From a checkpoint of a small transformer trained on Wikipedia.
Size: 15 layers, width 96, 3 heads of 32, vocabulary 1024, 1.81M parameters.
Training: a variant of Adam for these matrices, 85M tokens.
Each number is 50 + 10 x the weight over the matrix's rms, rounded and kept within 0 to 99. Layers, rows and columns count from 0.

# layer 4 MLP up, 384x96, rms 0.0894, rows 126-198, columns 0-47
44 55 45 57 68 37 39 59 61 29 30 42 54 73 51 50 53 53 61 61 43 52 62 26 63 50 56 39 57 48 46 57 42 44 39 48 64 49 47 47 74 57 51 50 67 35 68 65
58 66 42 38 51 49 59 62 49 46 43 44 52 53 54 41 44 47 46 45 57 47 60 37 55 69 41 40 50 64 30 57 58 48 57 52 54 53 48 54 57 52 52 54 48 67 54 54
56 56 50 28 49 58 41 46 67 54 65 29 67 50 59 43 52 57 40 61 47 46 59 34 44 55 34 70 58 59 52 45 45 39 49 61 47 57 49 58 59 60 60 49 41 44 44 56
58 47 54 56 36 52 33 49 54 26 60 41 40 50 57 43 64 45 65 70 63 49 53 55 52 51 48 54 39 51 61 77 45 58 63 58 50 57 44 46 62 55 49 61 64 57 53 55
30 62 27 48 47 48 52 57 54 41 62 67 56 50 71 52 55 62 45 58 73 49 51 55 68 60 57 54 56 53 55 61 45 42 51 51 41 40 30 56 74 42 56 57 30 60 42 44
46 46 51 54 40 57 70 58 57 52 63 51 58 41 52 51 45 64 51 68 43 41 57 46 45 57 39 33 47 58 44 59 38 37 44 50 54 38 59 47 56 50 35 60 67 40 54 46
39 58 51 45 30 48 47 60 72 60 48 62 65 52 48 55 50 34 66 61 36 51 46 52 57 39 44 52 47 55 40 65 58 41 65 53 48 34 51 39 54 31 40 64 41 48 63 53
35 49 39 42 44 62 45 46 55 58 60 46 57 42 55 41 28 53 55 67 59 46 58 31 60 75 47 48 48 49 40 53 58 60 55 56 55 48 43 54 73 55 47 58 41 47 60 51
55 63 65 43 36 34 53 35 73 52 61 51 42 58 75 61 48 58 52 59 41 54 42 54 53 37 40 62 47 29 35 57 65 41 64 62 44 65 47 56 47 55 60 58 38 39 63 37
36 56 59 56 60 52 44 50 52 38 50 46 48 50 47 38 45 55 57 69 47 45 55 47 60 44 45 51 50 23 57 59 44 37 53 50 43 48 58 46 53 42 46 70 62 64 47 60
28 55 37 57 55 58 40 74 59 62 59 47 59 62 26 58 51 34 61 52 38 39 61 24 51 50 68 47 51 55 46 59 43 44 69 66 65 36 54 56 43 47 55 69 27 56 56 54
41 52 54 53 44 47 50 45 56 47 40 47 59 46 54 51 42 51 43 48 43 41 44 57 48 61 59 65 61 42 47 51 50 63 45 49 33 39 50 45 56 51 56 50 53 60 42 52
40 45 54 40 54 53 52 77 57 33 46 73 46 51 37 49 61 59 46 67 44 37 63 70 69 52 42 54 52 48 76 42 60 54 66 57 31 47 30 62 44 41 53 53 40 50 48 41
53 75 62 52 64 51 41 61 51 46 57 51 51 48 52 48 68 49 49 43 49 59 46 51 50 45 69 57 45 63 50 45 53 39 50 42 44 67 50 50 38 38 42 58 57 52 54 50
50 47 55 58 50 44 46 60 47 57 45 46 65 45 50 57 56 52 50 59 59 43 63 39 49 58 54 49 46 45 57 52 52 51 53 55 41 48 52 55 57 68 42 46 51 47 42 47
58 62 69 62 60 58 61 39 65 61 42 46 59 46 44 52 59 53 46 69 54 40 52 52 50 59 60 40 48 49 45 50 42 60 47 56 41 40 41 35 55 55 67 46 45 72 32 53
63 62 46 49 51 48 49 48 45 47 59 52 56 55 47 46 70 42 64 53 61 52 62 62 51 67 55 52 44 55 61 51 45 58 44 52 50 59 36 31 37 52 59 55 47 62 63 60
51 54 54 37 51 50 63 58 65 54 51 55 61 49 59 76 48 55 46 45 43 36 50 45 58 53 53 61 44 45 64 48 51 44 50 55 54 43 57 57 51 42 40 54 41 58 56 55
45 67 46 63 37 69 48 51 72 62 51 42 54 45 61 68 53 74 65 62 46 64 56 67 41 46 58 45 35 37 64 57 58 47 52 46 33 55 20 53 40 57 59 57 57 47 32 34
48 49 56 41 66 45 59 56 62 23 48 43 60 61 44 44 57 68 50 52 43 42 56 34 40 38 48 45 57 34 51 55 46 52 66 48 47 50 35 63 41 57 57 81 58 61 51 63
49 42 62 49 70 34 59 47 57 41 49 62 47 22 66 67 47 50 81 47 63 50 57 53 57 44 50 45 42 28 50 62 53 38 48 52 46 31 51 62 55 55 62 57 36 55 35 51
35 53 62 50 56 71 41 59 51 24 47 56 60 49 64 38 50 43 49 52 67 55 54 42 50 56 71 49 52 44 55 62 51 48 48 42 47 52 36 46 30 60 53 53 53 53 61 48
39 54 50 45 48 52 58 45 57 58 38 75 58 73 66 64 27 56 43 58 43 18 74 57 47 65 55 62 65 24 59 53 48 70 70 28 42 49 45 76 64 53 55 45 44 60 53 44
36 67 59 29 49 45 57 61 53 51 46 74 45 60 40 50 60 48 58 65 59 49 48 50 74 59 51 41 47 38 60 59 57 62 58 44 42 54 59 63 55 26 54 57 51 59 39 42
49 56 53 30 47 65 48 57 72 43 66 57 60 45 60 60 44 38 48 58 55 53 44 42 56 53 39 59 44 49 67 51 47 41 51 48 32 44 52 28 53 51 55 66 32 53 49 59
42 63 28 47 46 54 46 51 64 55 49 38 49 52 30 64 41 52 61 55 45 54 68 44 44 56 59 46 61 43 53 67 42 51 71 45 66 48 59 32 36 53 61 67 39 45 47 54
45 62 58 47 51 51 57 45 66 43 32 57 63 38 52 51 35 57 52 56 50 33 50 49 58 59 53 52 51 45 55 62 47 52 57 52 44 43 57 51 61 50 36 51 50 55 48 59
45 66 54 65 46 47 42 47 51 42 46 64 52 54 54 56 47 47 51 72 48 50 53 50 69 48 63 40 40 55 58 68 27 53 26 48 54 27 50 49 64 46 39 50 49 39 59 51
50 55 44 45 52 40 65 61 58 40 54 52 62 57 48 71 59 42 50 48 54 61 69 35 54 51 44 69 61 54 57 79 63 45 44 35 47 36 41 63 63 50 38 58 35 52 23 52
56 65 50 70 61 51 36 44 42 52 53 59 67 58 57 47 51 66 50 54 40 35 49 52 62 62 49 45 52 53 63 51 56 32 54 44 38 58 55 29 42 72 50 45 50 53 39 53
37 50 57 58 51 55 53 43 51 65 34 61 48 61 55 55 50 49 55 69 44 40 49 58 48 30 51 40 60 45 53 54 50 68 51 54 65 46 53 29 44 48 70 60 45 51 31 59
42 72 68 46 53 58 46 44 58 44 48 61 58 53 50 45 46 49 42 72 60 46 51 45 58 55 59 46 44 54 48 64 45 50 57 39 49 30 49 46 63 31 60 62 48 47 52 57
42 65 51 64 55 46 36 44 72 39 57 51 39 32 46 47 42 50 65 67 45 49 44 53 35 47 53 67 42 52 47 48 46 71 43 57 58 63 56 29 55 36 51 47 50 61 43 50
44 50 37 78 54 59 62 49 47 42 51 52 49 51 74 50 52 54 43 60 51 38 56 48 58 64 56 47 44 46 45 50 35 54 46 66 54 58 54 59 57 43 62 36 58 52 67 48
31 69 54 55 52 74 55 48 50 44 42 38 60 64 57 64 60 36 47 44 57 38 59 53 66 54 69 48 60 51 60 53 60 46 66 34 39 26 58 46 43 53 52 45 39 63 39 41
57 59 71 57 60 63 47 57 60 50 29 40 60 54 39 38 34 65 62 52 62 47 47 53 52 23 33 41 59 54 42 53 45 65 44 28 48 71 52 43 50 76 62 60 30 69 50 42
47 40 56 52 66 47 49 47 52 54 51 49 48 47 43 62 52 47 56 72 54 21 67 67 41 37 50 39 48 58 41 45 45 65 59 48 47 55 58 47 56 52 50 39 56 43 58 46
39 51 44 45 45 59 67 53 52 42 61 57 56 46 69 56 64 51 42 42 52 59 59 39 63 51 41 57 63 44 61 52 49 49 55 31 28 27 42 44 61 49 41 62 35 60 47 47
39 60 42 71 54 45 66 38 71 52 39 53 33 83 59 54 61 43 39 52 40 62 61 60 55 57 43 30 54 51 48 59 53 45 57 70 61 46 46 60 66 29 43 45 46 46 45 58
40 51 76 48 67 36 66 48 44 50 63 51 36 44 50 53 45 50 45 72 36 38 44 45 60 42 52 42 55 56 48 67 67 53 46 62 47 32 50 30 48 37 56 72 54 48 56 54
36 70 34 47 61 57 44 72 52 40 45 53 47 69 52 58 59 44 62 58 54 31 53 43 73 36 48 56 50 25 50 52 62 46 36 60 35 48 54 55 65 49 49 53 69 57 52 57
30 48 65 48 73 65 41 42 60 59 50 53 47 47 73 46 36 44 45 59 64 40 53 39 54 49 35 50 56 44 56 50 29 48 43 42 18 52 48 46 47 61 46 44 47 57 37 56
31 55 47 46 33 46 51 60 59 56 64 54 55 46 51 55 54 48 40 45 54 47 59 38 54 38 62 54 52 66 57 58 47 58 60 47 42 42 57 58 61 42 52 50 46 42 35 51
39 52 32 48 60 55 51 49 57 28 41 38 43 51 57 65 45 54 60 47 49 60 46 37 54 50 44 53 71 47 48 46 43 48 45 46 57 50 53 66 42 52 56 70 49 53 63 51
57 56 57 36 57 60 31 56 64 43 53 54 54 36 38 51 35 55 59 45 48 28 47 61 44 32 49 60 48 41 31 51 45 60 65 34 53 54 50 45 42 44 53 68 61 60 56 56
52 59 59 32 57 67 39 40 63 54 43 51 62 61 54 50 57 53 54 50 47 49 52 43 37 55 50 67 74 51 55 50 35 33 49 60 53 45 45 58 54 52 41 61 56 52 59 52
54 60 53 51 62 46 53 49 56 40 60 29 53 45 46 40 57 52 62 47 40 45 53 35 49 50 45 48 41 49 48 57 27 58 59 65 52 48 77 50 42 48 63 79 52 51 79 60
49 59 53 69 62 41 48 33 58 47 68 66 55 30 58 61 47 43 49 63 56 38 58 59 42 46 32 40 57 55 68 65 31 53 54 48 48 47 40 51 55 50 52 49 50 64 62 52
45 46 56 47 45 55 43 46 58 50 44 64 63 66 46 52 69 56 55 72 48 45 57 55 61 48 35 18 55 34 64 52 53 48 46 33 48 48 32 60 56 53 35 81 39 56 53 41
40 53 65 61 41 35 42 46 49 43 72 54 60 47 43 56 17 52 30 41 48 38 56 43 41 58 49 60 48 56 38 71 53 47 50 53 50 46 57 27 49 57 48 54 33 42 62 47
54 61 50 35 56 42 40 73 41 48 54 50 60 54 61 66 63 56 44 57 38 44 45 41 55 65 46 62 52 47 61 39 28 48 50 55 45 45 51 54 49 46 63 53 57 47 60 39
34 49 37 58 56 72 34 58 52 52 64 66 48 53 51 56 41 50 44 55 31 42 46 44 55 58 61 45 70 44 49 60 51 31 59 37 63 53 40 38 56 43 57 67 41 57 42 50
36 55 49 57 62 54 39 45 50 43 44 71 45 52 60 54 54 52 36 53 45 30 45 52 58 42 47 44 53 43 51 65 58 42 64 42 47 53 55 47 54 52 58 69 33 48 40 58
44 55 54 43 65 53 43 49 52 52 42 82 48 53 54 44 51 43 50 74 35 44 67 43 52 22 48 74 63 24 76 47 41 54 73 45 41 53 47 43 48 46 62 58 46 47 42 48
44 58 59 39 51 66 45 50 64 47 56 56 56 54 59 41 55 44 44 56 50 45 61 57 56 52 42 43 54 41 52 38 58 55 64 35 35 46 55 53 56 61 49 71 34 49 63 60
33 56 62 54 55 64 46 63 57 49 36 47 55 40 57 51 55 40 48 41 51 40 60 45 43 46 48 40 54 46 53 55 37 38 39 32 59 52 63 43 49 47 57 52 58 52 56 44
20 64 49 51 43 67 35 51 57 33 53 51 43 44 68 57 51 39 36 81 46 57 61 42 51 73 44 50 55 51 48 51 46 55 51 65 52 50 51 43 48 40 44 58 56 43 71 62
35 65 55 49 40 53 48 50 59 51 44 53 33 61 53 27 40 56 69 44 47 62 51 33 52 39 38 66 64 54 53 55 54 46 56 72 42 49 52 60 30 40 58 56 47 58 60 56
44 49 44 40 68 66 54 62 69 62 55 45 66 44 46 43 75 43 40 50 73 29 54 40 57 62 61 54 40 37 33 49 42 66 50 33 63 32 36 37 76 72 59 67 45 50 54 40
50 69 68 38 56 41 51 40 47 33 45 71 43 57 51 67 49 39 48 58 48 38 49 43 58 61 46 30 66 50 59 54 45 42 60 34 47 41 53 41 47 59 56 68 39 36 40 64
53 54 64 53 39 43 57 37 62 59 53 67 56 52 57 46 55 58 54 52 50 55 50 49 60 53 44 48 51 52 64 50 64 50 42 59 50 43 57 33 55 45 48 64 37 62 43 60
33 54 55 49 45 42 53 47 45 55 44 34 34 73 45 65 50 47 43 71 63 40 63 47 55 36 42 54 63 57 44 62 58 62 58 31 50 40 53 58 50 62 42 56 46 48 53 55
41 51 43 60 54 54 39 55 67 56 65 44 46 48 54 49 61 58 51 63 62 34 53 35 56 53 56 53 53 49 42 49 40 53 60 35 51 58 36 51 50 72 46 66 41 47 57 47
52 61 49 52 44 60 74 35 60 42 55 69 51 65 70 57 39 51 49 59 46 47 71 54 58 60 61 37 54 59 38 62 34 38 55 55 21 47 48 63 73 43 42 62 38 58 51 54
48 54 38 52 39 39 41 60 65 50 44 43 56 62 50 46 61 54 48 83 48 48 50 53 49 37 38 31 55 45 47 56 48 81 61 37 48 49 49 45 51 54 69 61 67 38 43 44
49 48 45 55 61 46 37 37 66 41 44 56 57 48 66 74 49 55 40 52 59 50 47 52 43 58 44 49 48 40 36 34 48 48 70 39 39 56 44 36 36 63 60 49 42 49 52 60
31 64 52 65 60 52 46 42 61 48 41 57 68 57 56 65 48 43 41 44 58 39 56 38 52 52 51 37 56 48 46 59 41 40 46 48 47 41 47 61 51 46 40 64 52 65 66 45
45 56 68 47 49 62 63 53 53 60 50 36 48 52 63 61 63 41 62 50 57 41 51 47 55 53 49 39 53 55 74 38 55 42 38 56 50 48 42 49 52 33 46 52 65 40 56 54
41 49 41 49 42 61 58 63 48 51 47 62 40 46 54 45 63 42 63 60 30 49 66 44 53 53 73 64 39 51 65 37 44 50 54 65 40 51 43 40 52 47 47 56 47 64 49 60
35 55 46 64 58 40 43 53 48 36 54 76 39 44 41 49 47 36 42 60 61 35 54 34 45 62 61 65 57 59 60 54 50 38 54 43 48 39 56 37 55 44 55 52 32 57 50 73
33 51 58 51 53 63 48 38 61 59 57 54 51 56 67 81 44 50 41 57 57 39 42 68 54 67 40 51 49 31 72 51 59 34 45 53 57 47 47 55 59 46 57 59 39 65 42 70
41 52 63 42 68 61 66 42 65 36 53 47 46 61 51 42 58 46 34 65 49 36 50 32 64 39 38 62 37 23 55 47 62 60 63 61 61 51 55 36 47 50 53 77 52 45 55 38
30 52 68 79 46 54 42 63 62 49 42 44 68 47 41 58 43 51 45 56 48 61 52 35 43 27 66 50 47 53 45 48 31 61 52 47 63 49 40 37 42 36 52 55 50 53 50 67
# layer 4 MLP down (transposed), 384x96, rms 0.0648, rows 126-197, columns 0-47
39 43 48 55 61 31 41 49 51 50 43 63 50 49 44 46 44 59 43 52 52 46 44 62 54 47 43 57 44 65 55 54 35 57 41 42 37 56 53 39 39 51 60 62 60 53 46 39
34 43 46 51 44 48 52 46 32 74 44 48 51 56 42 43 61 48 47 46 61 54 10 51 51 26 35 34 63 67 40 49 62 44 52 61 63 58 50 50 60 48 60 48 63 50 81 49
33 40 45 52 57 57 60 44 37 58 59 53 29 47 47 45 42 38 56 40 40 59 56 37 39 50 73 51 54 51 51 58 64 62 64 56 55 44 53 30 46 53 41 49 48 50 43 46
45 70 48 63 57 46 35 47 37 31 49 54 31 46 38 40 50 48 82 40 38 59 42 44 64 57 52 55 57 75 50 56 30 61 59 59 39 63 62 63 55 37 58 56 61 47 64 60
50 45 49 51 45 46 49 53 49 58 56 36 74 44 32 59 62 43 58 54 61 45 37 53 42 48 40 47 50 47 51 39 54 31 16 53 55 38 58 43 68 64 48 49 63 35 40 51
59 48 45 47 62 45 40 54 54 64 61 59 48 48 65 58 41 31 45 36 53 50 35 50 47 40 67 60 48 39 49 35 60 53 52 46 55 46 45 42 51 52 54 52 47 60 49 40
37 41 53 45 60 51 57 47 66 56 60 40 42 55 53 39 56 42 47 42 43 40 57 48 46 48 69 62 40 49 43 46 45 47 63 49 76 56 42 38 39 55 51 40 57 51 39 46
43 48 49 47 39 45 55 46 42 53 55 47 40 47 53 52 52 37 50 50 56 42 49 51 50 47 61 49 60 43 41 28 43 44 47 57 22 39 46 47 41 62 39 42 52 54 25 48
54 49 38 52 50 70 54 60 52 49 38 68 66 65 70 73 53 67 61 44 67 49 41 44 67 59 42 51 57 45 34 55 55 65 56 50 65 55 38 51 42 55 55 45 53 52 65 26
43 53 47 52 62 62 55 55 61 44 71 48 49 53 51 53 45 60 56 59 57 37 56 47 58 40 49 34 54 42 64 50 42 54 64 58 29 45 46 35 46 53 52 59 54 51 46 65
56 49 48 49 49 40 59 37 47 47 63 49 62 59 56 48 66 54 42 51 60 50 42 44 46 42 58 50 53 40 40 55 22 44 50 55 57 52 45 30 45 43 48 51 77 52 43 50
50 48 53 60 67 59 44 49 55 42 51 52 44 44 65 53 50 66 54 49 53 53 50 43 53 44 44 48 44 44 46 64 46 52 50 52 61 67 38 57 44 42 51 57 54 44 55 49
65 46 64 61 53 51 66 47 68 60 40 31 50 44 48 65 22 54 31 31 31 39 58 41 57 49 47 52 53 61 48 48 46 44 43 59 49 41 44 51 66 57 56 62 54 49 51 57
65 43 44 41 38 37 56 41 38 49 51 61 63 51 43 50 51 54 44 51 59 59 33 58 50 31 26 49 49 49 48 63 48 45 71 56 59 37 67 52 62 39 52 56 44 45 49 43
46 60 33 36 55 54 49 43 45 46 55 61 36 53 71 45 34 55 53 36 39 41 29 58 40 30 52 51 57 56 41 46 40 47 41 45 62 50 52 52 37 39 56 49 50 55 55 43
39 42 55 47 61 38 40 49 19 41 41 64 41 59 53 57 30 54 52 47 53 59 55 57 33 26 37 55 48 56 59 19 56 45 53 54 45 51 46 52 60 60 54 65 62 43 49 81
33 39 51 69 35 52 39 59 22 42 50 51 51 45 19 70 40 64 62 65 48 43 41 59 44 38 46 53 25 56 30 47 42 62 57 60 39 70 53 61 39 41 60 62 61 41 65 48
57 42 46 38 35 60 52 49 52 35 42 45 50 50 49 54 54 55 47 43 45 69 40 55 53 47 52 46 46 66 54 45 52 34 44 56 58 57 53 38 53 34 56 60 43 53 67 66
59 47 34 49 50 32 58 51 54 51 36 58 49 69 34 45 65 77 29 23 55 44 54 66 37 37 65 59 30 60 41 42 34 58 27 59 58 53 45 40 49 51 49 70 62 32 40 43
52 46 40 55 48 53 35 50 47 82 53 62 39 44 36 62 47 34 51 50 70 59 43 69 49 48 50 45 53 61 49 35 37 47 44 37 44 48 76 38 64 35 42 37 50 52 46 38
52 47 56 69 59 45 54 56 60 46 51 41 49 36 55 36 54 50 54 38 67 38 66 51 51 54 48 47 42 43 41 57 62 52 53 59 38 34 49 51 53 45 64 47 46 54 49 50
45 53 28 42 58 47 50 34 62 53 58 50 37 66 33 61 43 66 38 65 40 35 45 59 51 46 37 55 43 51 50 63 35 54 59 51 33 46 61 60 68 43 41 54 50 55 48 52
49 42 53 43 30 37 46 33 50 53 45 60 46 69 59 66 43 77 39 42 31 45 65 64 36 45 48 54 44 65 50 48 50 57 48 53 61 47 68 53 59 46 44 29 55 60 59 37
52 57 64 31 66 40 59 64 53 57 51 51 53 62 47 50 55 58 39 45 45 57 49 27 42 52 60 45 34 53 52 56 58 56 52 54 42 39 44 63 41 51 54 44 57 38 39 52
50 50 43 40 36 46 52 53 70 59 61 45 50 62 54 54 53 60 49 56 58 37 51 34 52 42 65 49 46 39 58 39 46 59 45 63 44 47 40 47 41 50 57 43 67 48 35 38
59 48 59 66 40 51 54 50 38 53 38 46 38 49 47 54 66 50 55 53 60 55 48 52 39 59 51 61 58 41 45 48 49 51 55 48 46 55 42 54 42 32 43 53 53 21 23 59
50 49 45 46 61 49 43 60 37 37 82 53 29 76 62 54 75 34 53 54 38 54 64 45 59 45 51 47 35 36 49 43 56 50 61 38 47 71 25 58 43 42 72 39 39 49 72 59
76 56 44 39 40 41 41 44 49 48 51 51 58 35 45 51 53 59 61 55 31 49 45 51 41 52 56 55 43 68 62 39 48 54 28 46 50 61 50 50 50 53 38 24 33 42 46 51
54 40 40 41 36 44 48 51 53 42 59 28 58 53 43 55 58 32 54 50 52 65 49 40 51 50 40 56 45 49 38 67 38 41 51 52 58 49 53 60 42 41 49 55 28 25 41 49
22 54 50 46 27 40 47 44 54 50 54 40 43 67 49 30 50 54 56 39 61 57 50 46 41 52 39 65 43 41 40 38 54 72 62 46 48 56 58 53 52 53 36 48 49 45 50 43
56 32 48 49 60 37 49 59 51 50 64 54 55 48 52 56 47 55 56 47 57 49 65 46 42 54 55 52 48 63 59 54 58 26 47 46 37 55 68 62 54 51 34 51 58 50 58 53
56 83 51 57 53 43 49 37 69 36 54 46 68 53 57 49 50 43 63 65 70 42 52 41 57 41 57 39 46 44 58 68 57 59 67 55 47 21 32 45 56 35 49 61 43 56 45 62
65 51 67 46 51 61 58 59 41 55 43 50 35 51 64 65 55 55 41 53 37 50 38 54 40 45 54 50 60 43 54 34 50 31 24 55 53 52 47 57 46 46 43 54 47 59 41 44
66 30 58 47 25 46 27 48 27 52 58 48 55 45 55 53 48 47 49 54 54 37 49 54 29 46 53 59 52 47 46 54 64 46 35 51 57 52 54 36 62 55 42 45 73 47 60 69
41 67 36 56 54 58 50 28 66 54 47 72 54 48 43 38 64 40 34 60 47 63 65 49 42 60 43 51 64 52 62 42 53 44 48 48 60 37 55 41 49 39 49 45 55 59 44 51
43 36 62 62 59 43 47 53 46 63 65 64 58 51 50 52 36 51 56 62 59 74 38 46 36 41 45 68 40 45 35 60 47 64 47 54 15 69 46 61 29 50 34 70 45 56 55 59
54 40 44 62 47 45 57 61 40 51 43 38 43 53 45 51 48 38 45 44 61 38 39 42 57 64 35 39 45 55 45 48 51 55 49 51 44 38 61 39 71 50 53 45 60 42 49 54
68 33 43 52 40 45 56 56 44 49 49 63 48 55 49 50 61 51 52 52 62 60 43 47 47 44 34 59 54 50 62 66 39 45 55 51 58 32 65 47 69 43 55 66 48 46 48 40
50 54 61 34 63 68 45 43 47 54 57 37 49 49 60 41 51 46 38 47 46 53 21 65 49 31 62 50 31 54 57 32 36 50 55 58 49 50 35 55 62 54 40 51 53 55 63 40
49 36 56 53 53 33 41 49 17 55 44 41 58 50 49 29 48 58 38 45 43 52 36 53 73 50 51 53 44 62 47 75 52 35 41 44 60 52 61 41 51 51 42 54 65 25 40 48
38 46 49 54 71 45 29 60 46 47 25 60 46 40 45 35 48 42 40 44 55 46 41 51 75 45 42 68 57 50 41 49 33 65 43 34 32 63 35 56 51 56 60 50 74 52 51 34
49 55 47 45 29 49 30 52 63 62 53 40 40 51 44 46 46 59 57 62 51 53 58 56 62 59 47 50 56 57 52 56 49 48 32 39 49 47 69 47 49 59 48 35 62 52 48 44
47 55 49 53 41 38 54 50 59 52 54 45 44 49 39 53 60 41 62 53 52 57 41 38 47 36 48 49 34 29 60 38 59 55 48 49 62 48 53 48 43 50 53 57 51 40 51 40
61 35 48 42 34 44 52 49 49 62 38 74 56 51 50 43 56 43 35 41 61 51 53 55 43 47 59 53 48 65 53 67 55 34 56 56 42 36 61 59 62 50 49 39 52 61 43 44
35 43 51 45 47 62 54 53 46 51 55 36 48 60 57 52 50 24 55 60 46 68 46 52 38 55 53 44 41 45 48 33 53 53 58 42 50 53 48 38 55 49 37 48 45 49 50 53
28 44 46 63 41 29 55 52 45 61 49 55 42 51 64 38 41 43 51 41 41 57 52 52 29 47 39 47 44 66 52 55 57 67 48 43 59 63 60 35 46 55 39 45 38 49 54 45
57 51 36 27 71 53 60 60 39 28 41 67 60 57 49 67 70 57 42 57 54 31 62 52 48 66 58 47 54 44 75 47 58 49 16 53 52 59 54 48 63 34 56 42 72 60 50 54
51 53 49 48 49 39 47 56 38 44 60 54 51 56 52 53 29 60 64 47 41 35 50 38 44 40 49 45 43 47 34 62 48 58 53 44 57 48 55 49 51 61 50 52 64 44 50 58
57 34 67 47 51 39 74 52 39 61 54 36 30 46 56 54 56 32 34 57 77 62 45 44 51 37 50 49 53 58 59 22 53 42 69 53 31 37 58 34 51 54 45 53 47 34 44 58
33 49 46 40 55 70 53 59 53 44 37 36 34 58 29 50 64 38 52 64 57 64 41 49 52 44 46 56 56 40 53 46 52 58 66 43 52 56 52 75 49 44 44 40 49 47 40 45
35 44 59 63 46 54 63 34 46 50 38 54 54 39 51 41 39 49 55 40 60 48 45 51 51 68 45 47 57 50 42 60 63 54 46 43 49 60 50 39 57 59 54 54 44 62 30 62
42 50 59 55 53 51 60 64 41 45 45 35 47 50 36 62 59 34 37 50 60 58 21 52 36 50 38 42 57 45 53 43 50 49 60 46 47 60 65 50 47 61 44 45 72 49 41 48
56 46 49 39 49 60 53 50 44 34 53 39 60 57 42 42 49 40 57 42 41 60 43 48 51 46 49 40 39 47 59 55 49 48 61 55 46 51 56 46 40 52 36 45 56 48 52 54
52 53 61 51 61 48 45 43 47 68 67 77 61 57 64 50 55 41 43 29 37 51 64 39 31 38 60 48 58 45 56 46 53 64 68 40 36 59 41 59 39 39 47 46 38 28 53 47
45 49 54 65 59 55 53 62 59 47 47 55 55 47 55 43 63 42 45 44 67 46 49 50 62 55 56 57 56 43 51 41 46 62 66 49 26 52 58 43 65 54 54 66 51 45 60 56
64 51 32 35 49 37 52 42 51 47 58 53 41 52 50 54 45 52 56 57 51 57 51 53 56 59 49 60 41 56 45 41 58 51 59 60 42 50 46 40 65 45 42 42 46 41 45 67
45 43 50 44 60 35 59 51 50 76 75 47 54 43 68 61 41 41 39 44 57 51 42 46 29 51 42 46 51 61 64 48 60 55 62 45 44 43 51 41 44 54 47 61 30 49 44 48
52 30 47 56 45 40 68 55 53 57 53 72 58 42 35 72 49 50 40 51 44 65 32 54 43 58 47 53 52 55 61 51 64 50 36 57 55 44 45 55 46 49 49 32 62 41 51 56
60 57 38 60 40 52 38 42 45 58 37 50 56 42 57 46 54 44 52 62 45 63 37 71 39 72 58 56 38 52 43 28 45 57 40 45 88 41 62 50 50 57 74 42 45 52 65 45
67 52 68 37 43 39 53 39 52 50 52 74 53 61 50 45 47 39 60 53 47 65 48 31 69 58 59 44 61 52 62 58 61 39 56 52 50 53 36 54 54 66 48 53 35 54 37 77
54 36 55 55 49 52 53 57 38 53 52 47 55 58 49 34 53 55 58 56 43 65 40 48 49 44 48 50 25 45 46 41 66 46 42 42 65 63 37 61 58 55 55 48 39 47 45 40
53 36 54 44 52 46 57 46 68 55 50 56 52 37 50 40 51 63 56 50 44 46 50 49 53 53 38 62 65 54 46 49 53 53 44 48 47 58 58 54 43 39 50 34 42 45 55 43
48 63 48 52 55 40 38 61 49 51 45 54 50 53 41 57 40 53 45 52 56 50 44 61 32 51 38 57 61 60 53 49 42 38 43 38 61 45 59 51 66 58 46 50 70 50 39 49
47 60 38 56 66 49 50 57 47 51 46 63 39 51 58 56 58 51 53 42 32 42 62 56 57 53 47 48 67 49 46 63 35 38 58 53 28 57 41 68 50 51 43 60 34 48 43 77
59 55 51 58 46 45 55 48 48 56 56 64 40 44 35 54 35 50 39 63 49 56 71 43 42 51 50 65 45 43 54 49 59 29 38 43 50 69 72 56 51 32 49 46 48 41 55 54
67 60 42 31 47 59 48 54 42 52 52 42 49 58 40 41 53 46 56 60 52 56 57 55 57 36 43 55 56 53 41 65 59 42 45 71 62 43 63 51 60 41 50 58 58 43 44 62
37 55 56 76 58 55 47 40 70 50 50 55 53 47 54 60 43 45 50 43 62 47 60 40 56 53 53 29 50 54 51 54 44 41 51 53 51 44 46 64 63 40 41 57 42 66 52 51
49 44 34 44 51 45 46 54 37 51 49 40 65 47 37 46 48 46 35 48 40 43 54 64 48 46 43 78 31 57 56 35 58 53 47 57 33 38 70 40 58 63 53 54 33 65 52 47
66 48 51 58 53 36 32 57 47 58 47 50 56 49 43 38 41 60 49 36 46 46 59 49 73 32 65 50 37 62 51 51 49 57 39 34 60 52 64 52 55 45 55 54 44 55 40 26
60 38 55 48 39 48 48 61 42 64 52 36 55 58 34 48 42 46 60 42 58 61 46 53 52 36 37 51 50 44 27 44 36 53 80 46 37 64 53 62 50 43 48 40 56 57 53 46
46 29 61 64 52 47 52 62 55 61 54 52 56 50 47 46 62 71 39 38 53 67 42 57 35 30 56 39 37 36 50 57 64 44 39 62 58 39 59 41 47 38 55 56 71 40 52 55
45 44 55 47 62 35 48 33 51 51 44 53 66 45 68 55 36 58 51 29 55 64 39 41 39 52 44 57 46 45 43 57 44 70 57 33 57 59 72 47 41 31 59 59 51 41 55 34